Weights of a small transformer language model: 3 heads of 128, biases.
Each number is 128 + 32 x the weight over its row's rms, rounded and kept within 0 to 255. Layers, rows and columns count from 0. The size above them is the row's rms in percent of the matrix's.

# layer 6 MLP down, 256x1024, rms 0.0513, rows 0-104, columns 640-703
size [112  98  97 102  99 101  98  97 100  96  94  97  95  97 102 105  98  98  97  93 100 106  99 102  97 100  94 106 100 101 101 104  99 100  96  97 100  99 103 102 104 102 105  98 104 101 100 101 102  97  99  98 100  98  99 102  98 100 104  99 103  99 101 100 101 102  99 102  93 101 102  97 101 101  98  97  94 100 103 104 104  97  97 101  98  95 102  93 110 102 100  94 100  96 114  94 106  95  95 104  94  95  98 102 103]
[[115 100 171 111 168 131  95 153 197 128 100 140 181 180 105 100  65 121 105 196  62 111  99 134 111 118 150 122 145  91 115 136 106 114 130 167 148 102  98 175 112 113 127 171 130 138 142 195 132 110  89 113 109 154 175 140 107  76 144 111 152 121 141 110]
 [141 152 126 182  85  69 118 132 127 112 156 175 139 101 105 145 163 112  98 125 157 154 207 128 161 123 126  94 154 169 147 146  89 115 102 123 106  89 114  95 124  37 137 169 160 174  71 101 159 153 167 126 125 167 119 146 119 134 143  88 143 139  87 211]
 [116 119 109 105 135 121  89  39 120 189 201 116 138 187  57 142  73 101 121 148 135  97 126  92 135 143  58 127 103 164 110 143 134 133 130 185  66 129 216 153  78 102 130 143 152 126 108 142 171 124  86 163 105 101 165 136 136 116 173 171 156 135 117 109]
 [163 140  66  93  88 127  89 122 108 109 187 103 130 145  79  92 105 123 102  86 164 146  94 122 158  69 175 102 167 109 110 147 120 169 176 157 183 169 145 120  98 167  75 126 148  84 106 141  80 140 215 146 135 103 123  93 121 156 106  96  69 182 135 113]
 [163 162 119 171 194 136 140 117 160 100 160 122  75 169 133  94 114 102 110 141 127 156 122 158  98 126 147 101  97 118  90  92  98 159 114 104 120 104 144 170 106 169 172  71 105  72 134  93  92  28 134  52 151 148  39 131 134  71 111 126  82  93  92  70]
 [105 125 121 147 102 141 158 110 182 172 103 104 123 174  72 134 129 119 145 117  99 130 156  97 114 132 132 115 106  47 157 141 122 137  88 124 114 142 147 170 194 103 105  83 100 161 152 158  90  58 112 125  72  87 193  81  84 145 111 110 131 119 122 115]
 [165 109 118 103 171 138 116  74 101 132 102 159  77 156 130 108 107 134 105 201 113 140  83 104 145 146 109 112 144  96 139 187 156 170 125 137 156 104  97 138 100 113 136 168 142 161 150 131 120  53  77 127 165 147  90  98 196 152  63 144 129 170 140 157]
 [114 117 130 103 168 106  67 159 102 165 135  89 106 154 189 100  49 142  96 195 168 127 129 148  70 134 114 139  94  92 111 154 153  68 165  98 108 119  86  62 148 132  93  97 150  92 160  64 128  65 120 139 103  94 184 154  98 115 121 116 158 106 110 181]
 [202 133 140 124 125 112 145 132 155 127 119  98 107 144 116  90  69 130 133 163  69 110 139 131 102  82 129  98 164 138  69 156 131 119  76 116 173  76 144 144 140  85 105  81 126 127 140 139  37 103 147 123 151  83 134 154 141 143 136  99  83  72 162 154]
 [144  91 122 175 146 125 122 127 149  80 150 179  95 102 102 136 190 125 186 126 209 140 112 115 197  68  83 103 123 127 111  52 101 123 124 190  63 144  80 141 120  65 147 102 105 111 155 138 123 140 115 158 130 177  85 181 150 157 126 115 173 131 102 198]
 [109  77 100 119 156 156 116 109 128 148 168 168  74  87 128 131 202 126  93 119 185 190 120 148 165 123 146 150 142 100 119  82 214 109 193 175 111  95 138  98 117 122 130 130 180 117 127 106  76 140 160 160 143 183 151 158 151  64 119 188 178  49 151 174]
 [104  54 105 123 118 165 167 117 116 126 127 104 132 155 114 113  94 132 160 110 176 101 139  70 117 113  91 119 128 151 126 119 100  84 145 153 204 144 140  87 111 155 107 107 113 123 125 169 170 160  94 101 104 104 113 108 120 124 127 159 145 144 139 120]
 [162 111 108 174  84 203 129 171 144  50 126 130 141 187 136  82 188 178 122 165 128 134 135 152  70 205  77 162 111 152 103  89 135 127 118 114 140 110 192  94 116 117  96 159  97 132 148 192  86 116  84 154 151 159  92 171 115  54 118 128  86 107 130 112]
 [110 149  76 147 102 116  92 139 171 104 130  85  87  79 118 162 223  97 111 144 129 153  94 124 142 118  97 109  87 128 136 134  97 175  99 105  93 160 146  86 114 147 103 151 125  94 140 163  81  99 147 121 165 142 111 129  90 176  92 128 138 146 120 109]
 [123 126 104 124 103 104 100 136 135 157 113 114 153 139 124 151 141 161 153 130 147 136 123 108  62 159 108 112 167 129 168 112 154 174 167 142 116 221 155  89 121 139 137 152 132 118  94 185 142 152  92 120 111 177  55 126 161 158 151  97 200 142 113  90]
 [113 132 134  93 141 124  95 168 142  81 130  89 146 101  69 137 149  80 137  95 208 218 113 142 126 155 169 123  97 155 156 118 193 123 111 150 106  72 168 165 148 119 190 187 101 157 114 131 134 129  83 104 154 154 180 140 130  93 105 144 132 105 117 163]
 [ 92 100 123 142 154 153 115 113 126 129 142  81 152 139 105 184  84 103 115 134 153 138 134 119  91 111 108 134 126 179  80 119  92 111 146 130  92 159 143 188 103 174 136  74 180 152 155 100 147 179 124 155  84 156 133  87 126  87 169 152 144 134 110 203]
 [132 134 112 136 162 126  99 154 161 137 132 147 131 134 103 149 134  77 117 159 139 116 128 170 148 109 141  98 114 185 198 105 136 137 139 188 152  84 116 124  70 122 115 112 122 151 202  85 103  93  84 168 120 130 118 151  87 160 121  59 106 113  95 123]
 [105 120 152 147 113 101  80 137 142 144 114 161 153 120 148 147 108  56 125 146 120 108 108 112 102 185 115 129 150 216 103  79 126 159 138 117 101 129 152 140 183 145 100 145  88 119 172 162 130  87 190 110  83 164 198  95 113 134 146 115 181 126 160 164]
 [117 131 159  99 160 140 102  92 124  92  94 121 163 134 178 186 133 125 103 110 195 166 140 127 135 150 157 148 112 111 109 158 168 201 141 117 101 114  84 136 131 105 150 195 156 124  98 150 110 125 109 128 146 145 125 191 172 108 158 142 175 148 151  95]
 [132 197 139 139 111 130 117 137 155 116  73 155 124 181 127 137 164  93 137 201 113 147 134 111 143  96 159  87 184 142  77 156  87  62 122  79 185 142 147 205 146 142 202 142 114 120 180 139  93 127 142 111 118 114 142 160 111 128 205 111 120 164 121 119]
 [ 63 144  94 143 107  87 137 111 112  96 114  73 156 161  46 111 164 115 164  99 143 167 100 122 146  94  99 110 111 140  96 167 166 114 163 102 109 123 116  83  98  84 106 134  87 101 100 159 128 127  99 163 122 174 221 116 195 127 127 117 110  96 162 133]
 [118  72  42  52 178 192 109 128 131 157 164 128 124 200  67  74 156 130 121 137 167 162 114 153 146 149 110 133 196 152 153 161 132 135 142 134  93  91 192  78  89 112 143 142 117 156 157 103  71 105 142 136  62 151 112  85 144  92 188  95 149 116 186 149]
 [ 96 143 146 136 135 149 157 120 120  87 130 176 103 161  79 157  95 163 118 122 168 144 109 157 155 119 117 110 157  68 179 140 114 103  95 106 135  90 124 104 103 239  68 109 133 125 128 145  69  53 126 121 127  89 210 131 109 151 121 173 170  77 151 123]
 [188 117 117 140 150  45 152 173 116 136 126  57 100 144 118 111 157 104 103 156 129 118 179 145 150 137 145 173 170 142 166  93  88 189 177 151 120 145 109  99 149  99 125 137 139 123 191 105 102 150 125 162 131 114  76 112  93 132 141 154 173 132 150 184]
 [142 153  83  88 151 127  58 125 140 135  77 154 199 108 228  79 155 185 144 133 129 148 151  85 172 129 123 117 136 114 110 101 121 165 150 148 134 147 139 120 155 133 124 130 119 111 115 153 162 131 186 121 128  90 162 124 108 103 176  84  63 150 125 132]
 [140  96  88 171 132 123  94 107 157 145  81  85 138 160 152 102 177 136 130 141 130 160 152 101 163  66 101 145  78 173 150 143 108 142 142 154 101 129  94 122 119 141 123 103 109 149 222 123 197 124  52 131 168 125  94 136 120 144  36  85 143 161 114 105]
 [106 103 152  77 141 115 138 131 137 144 142 145 129 115 147  97 141  65 159 142  82 119 224 178 143  68 165 116  92 119 155 118  56 162 130 137  94 106 148 174  92 187 134 178 165 101 120 138  92 146 159  84 169 136 141 147  50 174 109  96 227 147  94 103]
 [176 176 102 107 147  77 166 131 103  89  97 155 104  99  95 123 131  93  60  97  89 132  93 154 120 154  92 153 185 124 137 104 142 112 114  81 109  89  89 112 116 101 110 165 135 101  57 192  97 171 114  63 166 130  63 138 131  69 150 168 136  76 128 184]
 [145  84 117 121 138 144 110 161 112 137 145 102 164  89 138 203 105 130 126  70  96 118  82 181 125 140 115  94 132 127 146 128  70 157 107  83  71 125 136 114 131 122 129 187  84 181 144  62 185  75  98  92 148 142 126  83 168  97 127 124  95 176  92 114]
 [112 132 137 125 132  77 129 132 185  90 107  77  83 152  90 136 135 120 194 129 219 134 129 118 203 162 157 126 127 150  85 127 136 153 115 121 100 120 186 169 105  74 181 140 112 110  94 175 144 127 101 168 138 169 137  97 100 148 151 112 110 124 144  57]
 [ 58 145 111 163  68 110 119 133 148 131 162 140 169 114 149  92 103 123  95 153 105 145 133 127 159 171 100 102 120 130 129 178 124  96 124 129 121 158  61 125 188  92 119  93  82 127 105 158  86 176 105 192 164 118 183 131 113 147 114 123  68  94 136  98]
 [152 113 128 121 120 166 168 105 160 149  92 195 136  74 109  81  95 108 197 122 148  65  73 164 149 137 124 137 156 126 148 115 144 124 105 149 159 191 119 165 148 156 136 124  97 163 164 165 112 134 176 113 181  76 119 138 163 183 158 151  87 142 135 147]
 [139  71 125 128 108  85  77 134 109 157  42 147 157 145  86 154 102 115 181 149 139 156  96 142 152 122 176 177 151 157 195 122 120 124 134 187 171 105 142  78  76 160 102 174  84 166 163 131 121 140 101  82 180 127  94 110 155 116 137  96 142 113 110  89]
 [126 117  82 125 166 115 204  98  93 129  92 157 114  96 105  95 116  86 113 167 143  78 113  62 100 186 201 144 169 132 124  84 162  68 155 138 128 199 128 155 154  88  73  57 101 137 137  99 134 118  44 195 121 107 139  83  58 148 118 136 143 130 143 133]
 [156 162  94 120 118 125 127 133 157 180 148 180  63 103 157 151 175 118 110 153  65  90 122 138 115  95 102 204 122  97 111  73  77  69 149 141  92 214  69 135 128 146 101  92 195 126  87 167 119  38 134 157 111 132 114  95 109  99 114 165  92 122 129 116]
 [153  72  80 128 172 127 111 106 150 128  82 132 122 140 173 123 126 125  94 159 164 114 105  74 104  96 146 115 136 153 135 113  90  88 172 127 116 143 111 115 131 121 154 104 117 148 200 135 159 133  95  82 169 121 107 123 166 115  76 184 172  69 166 166]
 [131 118 127 110 116 136 145 107 160 134 125 119 127 150 161 133 154 107 146 134 181 185 124  99  93 138 251 110 174 105 164 180 106 127 123  82 208 115 119  96  94 133  90  89 112 111 130 136  98 108 108 147 100 106  31 109 178 131  86 107  85  72 158 110]
 [148 119 165 166 131  93 146 110 127 145 133  89 148 118  88  98 122 168 180 119 154 138 144 142 118 146 143 111 106 110 152  96 122 121  34 115 166  40  38 116 183 141  90  61 111 107 120 133  92 194  99 129 131 148 159 106 167 134 101 130 157 127 114 102]
 [128 112  72 139 133  90  65 121  86 144  71 137 209 139 156 143 191 160 114  79 129  94 145 177  88  79 102 150 145  96 112 113 127  91 141 130 131 146 106 115 177 151 120 105 125 210 163 156 105  68 109  71 106 152 135 195 133 149 160 141 178 118 141  79]
 [124 132 144 105 150 149 155 115  98 132 134  97 122 140 118 146 132 140 121 103 159 128  83 125 183 140 169 101 163 131  72 121 121 188 123 160 191 122 107 138 117 179 135 154 172 122  65 132 153 168  64 158 148 134 102  47  92 119 119 135 122  93 113 112]
 [102 141 134  62 211 117  96 173 187 109  90 118 127 135 117  66 186 115 100 157  95 108 101 117 129 128 171 177  86 140  90 108 142  59 199 160 189 152  96  50 101 113 138  97 134  94 116 137 146 140 126 125 126 189 111 146 116 101 131 118  64 141 170 183]
 [182  85 133 165  53 198 133 138 159 142 163  99  55  68 168 131 166 126  58 109 106 126 114  90 185 179  77 129  96 166 110 137 154 108 120 112 139 157 135 164 128 126 101 166  88  87 106 151 128 183 126 116 129 135 145 128 161 122 109 110 109 165 167  82]
 [134 133 183  80 143 147 126 141 111 143 105 127 124  99  83 169  72 177  84 112 172 102 110  99 144 161 142  97 111 113 173 119 113 115  93 139  84 162  63  89 107 140 126 142 168 101  79 133 146 165  78 113 108 167 176 123 163 153 116 177 151 116 136 137]
 [162 124 133 115 191 118  83 152 100 180  99 114 151 157 114 129 127 117 152  96 119 108 146  93  98 149  98 124 143 174 171 115 145 132  50 201 185 109 106 114 117 143 116 129 128 145 111  84 180  89 141 136 133 140 141 107 136 130  45 151 156 136 117  71]
 [ 99 144 105 167 143 115 113  99  78 128 114  81 105 113 170 114 143 140 143 154 180 147  95 131  84 174 130 136 134 154 108 122 184 146 108  79 117  89 135 129 187  92 189  81 122 137 103 107 122 168 131 132 134 159 126 102 155 156 179 155 155  89 128 143]
 [150 121  91 116  76 122  90 168 174 146 132 135 135  46 181 144 132 165  87 175  70  94 133  86 144 109 120  72 140 151 105 203 147 152 119 167 119 153 185 132 166 122 127 156  78 127 102 123 108  88 102 176 111 136  64 171 153 116 132 130 130 112  95 105]
 [130 155 165  79 153 157 174  94 151 108 114 100 117 196 177 137 102 178 184 141 120 192 123 134 159  58  81 123 124 118  75 118 185 159 149 167 154 157 113 119  96  99 117 137 134 169 109 125 131 116 127 184  74 145 106 157 143 183 201 138  59  39 166 127]
 [144 110 145 178 149 138 145 142 101 122 161  87 137 165  96 113 114 118 103 124 167 141 129 121 104 156  53  95 104 143 126 152  93 167 100  97  59 143 170 169 120 119 178 142 122 102 124 109 122  82 133 174  52 166 190 113  98  71 147 134 124 109 166 116]
 [112 148 128 140 184 153  96 183 109 103  88 112 125  89 158 127 149 114 140 145 150  99 180 181 163 161 168 164 117  85 167 163 119 120 144 180 134 112 113 157 114 139 123 203 126 122  81 167 137 111 167 146 156 139 103 145 139 126 148  69 142 115 127 103]
 [ 88 204 118 198 149 110 111 139 110 133  97  84 141 138 101  56 166 159 178 137  87 107  73 156 164 182 148 107  86 194 156 156  93  77 100 109  99 113 125 146 127 136 172 130 105 118 133 164 156 139 134 155 136 125  59 134 136 155 117 105 121 195 119 180]
 [142 128 141 134 173 106  98  96 136 130 119  50 131 161  64 151 116 143 121 110  51 140 164 121 126 109 174 121  98 120 136 116 154 120 125 137 170 136 138 151 113 176 129 109 106 158 147 117  72  92 132 108 142 169 145 117 135 164 135 108 152 192 107 122]
 [ 74 101  92 188 132  86 105 139 121  90 130  27  89 121 207 136 156 197 137 153 125 131 105 133 140 173  91 118  90 192 140 130 151 141  99 132 108 149  94 158 189 138 162  92 124 152 163 133 186 151 123 110 114 118 127 128 107 126 140  59 112 113 161 125]
 [119 162 147 112 150  75 148 132 150 115  87 127 118 177  82 125  77 109 164 131 110 131 120 141 153 126 150 149 177 162 120  99 140 148 138 160 136 120 144 127 108 203  83 145  90 134 179  66 122 125  74 109 139 122 109 138 146 119  78 115 151 138 133 154]
 [116 113 142 179 117 199  71 126 129 120  70 146 131 108 141  83 146 182 137 159 131 120 160  90 109 110 154 107  76 157 177  98 120 159 104 163 205 151 104 149 178 116 119 143 121  93 177 118 129 131  66  99 182 129 117 138 149 150 118 153 121 172 160 153]
 [ 83  96 104 129 106 144  78 162  98  99 121 114 165  79 180 114 129 108 147 155 127 158  79  58 111 109 158 201 186 185 141  78 217  95 140 120 168 128 127 146 144 144 120 117 156 149 112 173 154 108 125 128 137 157 113 151 149 126 149  72 104 120 153  90]
 [124 112 136 143 141 154 121 113 102 146 109 156 144 108 114 117 143 153 107 148 131 120  74  97 121 141 102 121 117 160  90 143 109 160 152 155 133 114 106 129 186 177 130 103 100 156  82 149 100 148  86 115 155 147 144 174 127 189  89 190 115 125  73 176]
 [178  73 119 101 113 204 131 145 115 124  77 101 144 114 118 116 130 122 154  71  73 151 104 107 113 129 148  85 141  69  69 135 137 132  94 172 119 160 110 123 170 140 144 149 169 212 169 125 100 105 150 131 135 158  73 112 109 106  72 144 117 104 147  91]
 [174 120 139  98 173 133 142 115 174 147 115  92 111 102  74  70  82 131 195 172  65 121 219 151 103  83 145 149 130  92 185 136 193 138 217  97 179  45 171 157 111 139 103 123 117  91 153 159 146  73  81  76 176 113 131 153 147 132 124 118  90 113 100  56]
 [191  47  98 162 132  52 152 147 187  98 175 165 136 132 121 135 100  93 137 128 150 150 156  95 146 137 123 179  91 153 125 115 176 160 103  87 119 139 125 203 101 122 123 123 152 138  41 125 119 128 109 103 105 138 142 145 125 124 104 132  97 153 146 155]
 [110 107 150 150  82 143 117 145 141 131 144 174 113 126 159 155  87 173 146  86 129 132 131 155 118 124 115  74 111  59 130 134 128 102 150 162 162 178  81 133  78 159 126 143 114 161 116 146  87 166 119 164 111 115 122  85 146 139 124 206 132 114 168  34]
 [ 63 161 157  87 126 155 122 135 105 135 128  98 138 172 136  46 120 133 155 141 146 164 118 168 170 120 111 103 157 176  77 114  84 156 108 117 128  61  98 128 139  82 113 120  93 104 109  97 144 168  92 173 158 125 139 106 165 125 100 114 169  95 111 115]
 [156 130  79 130  88 162 179 179 124  97 143 139 103 122 147 155 127 165 212 163 140 157 202 165 110 143  90 120 130 105 107 156 133 142 119 136 202 132 134 121 115 130 111  99  43 105 126 103  52 102 145 156 110 161 108 142 112 106 182 149  68 175 152  79]
 [126  90 162 109 142 118 136 151 125 203 140 117 110 102 146 179 120  84 144 152 123 101 100  35 137 131 116 107 140 147 107 107  95 152 111  95 115 124 165 133 164 112  60 142  83 170 161 132 203 101 129  97  93  85 151 148 104 149 154 163 121  71 105 157]
 [134 143 176 113 130 137 116 122 184  94 193  86 134 155  93  55 154 152  68 129  92 127  78 126 159  73 154 177  86  87  53  88 125 142 164 165  99 169 158 100 178 118 128 135 119 117  90 150 102 162  91 129 175 169  98 130 124 134 138  83 132 163 149 148]
 [ 95  97  96 142  97  96 110 129 132 138 105 116 104 157 128 136 134  43 117  78 172 149 137 112 159 135 127 108 138 199 158 141 107 105 147 176 133 120 129 160 167  84 144 158 100 123  86 147 166 119 145 152 145 137  98 139 110 139  80 145  89 151 111 136]
 [101 148 134 119 125  70 164 130 133 139 136 149 148 102 115 150 153 171 139 131 127 167 121 131 119 121  39 157 103  90 120 175 114 128 121 113 149 115  91 173 109  74  79 188 141 138  71  81 117 110  82 119 187 136 174 147 202 142 119 177 180  85 161 176]
 [156 120  91  64 155 138 131  80 129 101 177 129 151  34 131 208  84 163 152 131 171 142 159 150 157 143 103 185  67 153  86  90 122 167 106 209 164 141 126 157  97 141 102 146 134 134  72 105 160 141  43 146 106 167 121 146 139 126 161 182 135 110 185 176]
 [178 100 111 168 148 101 161 136 130 202  89 111 113 119 126 159 163  80 142 120  65 104 135  94 111 134 120 113 114 113 169 151 161 112  37  90 105  78 101 136 121 131 141 172 171 165 137 105 111 196 152  56 159 100 138 100 103  90 124 147 126 163 158 114]
 [ 54 106 177  88 123  72  87 201 114 154 104 110 140  87 126  82 137  86 124 137 112 121 137 128  93 130 108  77 101  90 155 122 168 127 184  66 118 117 154 133 102 114 120 124 108  98 122 101 105  90 162 109 118  89 111 165 131 117 134 169 126 106 127  92]
 [149 155 202 106 158  65 160 117 137  91 130 123  84 110  96 182 150 125 136 148 100 143 122 186  96 120 107 175 125  98  98 171 141 120 141  95  99  81 117 102 113 100 121 106 106 124 165 131 103 119 146 134  83 146 129 110 177  80 118 100  64 108 132 131]
 [124 161  65 115  87 180 111 134 109 123 118  92 125 121 108 128 145 128 118 115 178 114 115 149 112 113  90  96 186 198 128 149  97 123  94 148 125 159 158 124 127  90 109 144 168 171 110 160 130 164 147 190 154 107 171 149 152 146 132 124 165 113 146 161]
 [ 89 180  89 110 116 129 176  85 111 142 109 115 124  56 105  77  95 124  40 157 136 118 115 160 119 143 106 150 146  94 134 103 112  72 155 122 157  99  61  50 104 135 170 159 166  97 108 154 165 122  90 134  99 196 146 159 151 117 148 155 131 141 157 135]
 [120 110  97 132 134 144  91 175 164 133 125 115 129 113 138 142  88 155 142 171 163 186 112 139 113 113 167 120 146  29 153  91  95 162 150  65 118 126 148 167 108 154 124 130 120 128  86 173 166 117 164 138 114  97 174 138  79 100 128 115 149 151 123 138]
 [169 103 117 139 115 122 112 192 149 143 115 136 129 123 123  89 141 108  54 137 118 145 105  92 138  85  98 179 120  92 108 151 162 101 148 169 123  85 115 162 151 119 103  85 125 186 145 141 150 102 131 160 120 150 142 180 144  60 120 112 148  99 124  94]
 [126 181  96  44 104 119 159  61 201 109 107 185 132  98  85  88  96 114 105 133  99 123  89 143 157 100 120 136 116  99 137 170  80 180 104 160 113  43 169 143 139 171 165 149 122 112 205 121 137 137  64 183 142 137 132 139 149  72 136 145  77 120 154  90]
 [137 105 123 102 176 135  74 142 149 114 111  59 135 209 162  86  82 166 119 166 169 143 149 188 136  91  89 110 119 145  96 134 179 157 159 146  90 123 159 165 137 154 101 135  80 150  97 105 122 112  59 136 182 191  63 119 137 120 134 131 150  74 151 117]
 [110 141 127  88 125 153  93  87 168 113 118 127 125 149 118 145  99  87 103 118  80 147 117 131 193  86 140  59 136 124 163 171 145 135  82 136 138 172 123 186 108 111 145 112 139  75 106 137 103 178 150 147 102  99 114  96 173 159 121 157  98 150 117  85]
 [135 161 120 140 139  63 134 111 156 111 169 103 100 147 110 173 135 105 104 128  92 118  99  81 129 129 116 118 158 117 100 154 131 168 159 155 111  49 128 177 121 194 116 152 149 125 128 120  96  85 164 115  44 112 184 165  91 134 104 107 111 109 136 159]
 [140 184 166  90 137 109 138 116  93 146 106 105  92  58 148 175  64 126 209 159 120 102 206 119 201 114 180 139  84  29 131 129 174 157 121 143 136 134 136 116 120 105  98 108 176 140 136 160  94 128 132 121 103 185 123 149 117 121 141  86 131 140 123 127]
 [105 143 154  93 103 171 151  85 190 160 152 141 168 131 129  87 119  79  89 165 174  83 108 157 118 126 143 131 168 108 143  94 143 173 154 155 179 117 155 133 123 100  96 148 161 132 127 145 103 140  99 141  92 174 103 109 142 133  98  84 114 119 173 138]
 [145 145 114 139  54 157 128 112 125 133 105 121  89 124 140  90 203 116 147 130 165 124 116 117 107 141  95 103 105 178 144 113 111  70 115 122 115 147  66 155 125 100 174 118 135 142 100 179 148 151 117 148 132 150 130 201  92 152 117 169 137 178  88 105]
 [144 138 115 181 118 137 127 131 170 192 131 119 137 164 206 159 133  85 172 151 150 170 145 123 107  94 163 163 129 128 108 122 132 151 157 103 146 107 126 169 160 216 146 170 171 102  87 131 117 169 121 176 159 135 147 145 163  71 125 122 169 101 176 171]
 [169  88 103  99  62 121 153 104 169  79 106 125 114 159 115  91 142 154 122 178 152  85 146 107 104 145 102 136  79 154  88  63 111 111 136 138 100 132  95 118 132 118  98 119 117 124 134 158 127 230 183 120  80 136 168 152 117 157 160  62 152 126 106 139]
 [ 90 126 102 154 129 148 177 152 108 140 182  58  88 170 102 119 150 138  28 127  96 158  90 117 124 138 173 194 140 127 134 110  81 148 106 117 126 136 158 127 108 125 149  67 149 144 134 140 165 135 143 130 123 104 109  75  92 199 134 130 117 136 141 162]
 [106  79 113 159 122 108  98  92 143 111  99 123  54 130 158  92 129 130  61 108  54 151 110 137 120 136  99 159 145 138 150 160 147 102 166 142 124 108 122 125  85 133 120 155 131 127 100 174 133  95  93 145 107 122 172 112 156 128 136 103  91 156 131 129]
 [ 72  63 124 164 141 186  51 144 123  94 156  50  92 181 102 203 135 113 145 106  89 122 181 161 146 122 105 125 165 160 128  64  87 181 147  71  91 113 124 134 147 146 166 122 157 119 188 173 118 160 151 175 144 135 104  98 117 137 162 178 150 168 110 135]
 [123  61  93 165 121 198 204 163 131 146 115 126 154 156 116  86 162  75 160 103 154 156 175 102 153  88  62 103 145 144 172 132 127 116  58 138  44 109  88 155 126 113 127 151 152 176  83 124 204 147 106 165 140 115 196 117 161 135 108  65 111  79 182 108]
 [117 167 169 132 124 116  78 169 141 117 127 135 178 138 139 156  81 125  93 106 124 132 121 125  78 138  91 128 143 187 129 179 106 140 143 105  54 134 137 105 186  96  82 137  82 178 101 131 117 100  93 188 150 100 136 117 154 116 143 116 166 121 115 137]
 [148  60 128 140 179 139  69 103 101 176 107 100  76 101 117 108  73 117 150 161 107 180 115 128 123 143  93 149  97 133 111 152  84 122 151 113  89 144 125 127 141 105 153 171 105  95 110  52  62 106 130 128 132 102 135 197 127 110  93 141 142 153 167  83]
 [103 111 115  58 132  91 176  90 126 102 108 176  70 102 107 119  78 130 146 145  35 123 179 106 101 111  98 119 120 175 106 103 174 126 121 146 129 113  62  93 121 105  86 160 165 132 210 156 104 155  87 136  98 104  87  93 145 166 135 115 155 138 130 154]
 [140 107 117 128  50 149 153  94 144 168 121 115 157 117  93 116 162 114 179 148 161  90 126 117 136 134 164 140 117 117 102 137 181 132 126 108 131  97 132 160 139 161 131 203 134 120  81 109 119 115 123 167 105 100 160 168 187  25  86 133 179 102 157  73]
 [183 158  98  96 133  97  86 149  45 145 144 151 108  79 155 163 109 159  75 137 106 135 111 132 112 123 128 169 208 166 136 159  97 123 117 175  86 150 137  99 176 134 111  94 164 117 161 153 135 145 166 134 104 139 125 144  86  93 189 120 175 131 136 171]
 [153 221 143  59 152 133  89 120  66 149 127 126 144  75  90  90 118 136 146  93  60 136 123 137 117  94  97 179 150 123 165 135 141 105 184 127 153 190  91 101  90 107 118 145 126 102 112  98 156 153 108 110 191 117 102 141 158 125 149  98  90 116 134 148]
 [ 89 102  89 151  94  91 102 132 110 121 131 123 125 167 102  85 156  86 104 169  89 140 128 153  95 106 121 111 129 134  97 174  93 179 181 146 115 151 162 124 100 126 174 130 168 131  73 120  94 105 145 135 120 157 123 130 105  93 196  85  93 135 131  85]
 [126 108 137 114 165 135 192 135 204 138 205 112 119 155  91 141 130 110  88 164 155 126 164 142 119 107 107  71 137 116 129  93 109 147 133  51 121 132 154 145 106 180 179 142 188  81 133 144 173  80  93 129  96 135 134 118  77  69 131 147 131 123 130 186]
 [148  57 156  85 180 143 158 134 152 131 182 107 101 108  86 126 111 132 172 126 161 127 100 135 123 152 137 144 109 102 114 134 173 114 133  98 125  94 138  86 108 126  37 128 131 123 110 129 166  63 158 158  60 108  86 145 137 139 121 100 115 120 165 127]
 [111 145  85 172 174  99 123 124 122 136 115 142  74 163 131  88 137  73 128 149 227 133 168 111 105 122 119  73  90 167 104 118 177 170 104  99 193 132 156 187 154  81 142 126 156 116 125 190 107 129 156 111  91  91 146 136  75  25  64 121 116 218 160 192]
 [129 102 131 113 115 147 140 104  86 128 108 117  95 133 115 129 147 131 148 122  41 160 100 153 108 168 120 149 140  90 154 197 126 168 130  72 163 116 120 133 182 120  89 122 126 153 110 102 124 114 129  80 208 120  90 131 149 144 103  57 129 133  88 143]
 [137 164 127  97 114 105 157 172 136 168  92 112 141 132 142 145 116 155 148  45 136 172 179 119 129  90 157 162 147  84 173  97 156 144 157 126 129 122 102  81 140 150 152 134 112 154 150 141  92 120  99 121  90 125  98 103 106 122 132 144  75 101 106  91]
 [108 109  90  57 135 132  79 151 130 140 109 151 124 126 188 174 118  96 157 133 195 119 133 138  69 140 171 153 156 172 136 121 146 131 184  63 151 104 154 126 118 184 148 130 136 203 138 109 145  94 136 174  62 177 136 183 102 111 182 154 136  85  94 148]
 [125  94 124 111 112 130 148 128 114 110 137 127 164 154 120 110  87 123 112 147  69 140 125  72 101 107 140  70  88 110 144 115 140 119 113 126 165 162  73 146 105 116  87 152 127 153  93 104 109 131 122 124  90  97  84 133 109 139 124  97 153 138  97  57]
 [133 111  64 158 137 126  66  91 107 130  84 155 129 143 137 138 157 108 152 157 182 122  80 135 132 170 192  60 125 133  95  82 133 133 152  87 200 197 121 169 147 108 148  86 147 110  94 135 149 115 122 131  94 134 143 171 110 175 187 125 115 127 136  42]
 [121 167 109 129 190 152  93 130 132 182 194  95 131 145 166 132 160 191 120 149 109 168 160 158 165 103 117  75 155 135  83 150 135 152  73 162 190  77 124  85 152 150 105  88  80 144 121 118 153 112 154 135 123 133  91  67 119 181 164  89  66 171 124 173]
 [124 176 112 133 107 152 184 108 155 168 177  79 101 159 122 134 125 112 136 124  82 143 193 136 101 100 120 164 144 152  98 166 166 114 114 105 136  96 129 106 156 148 100  61 138 137 146 121 126 189 125 124 154 110 142 129  94 150 144  77 121 121 133 139]]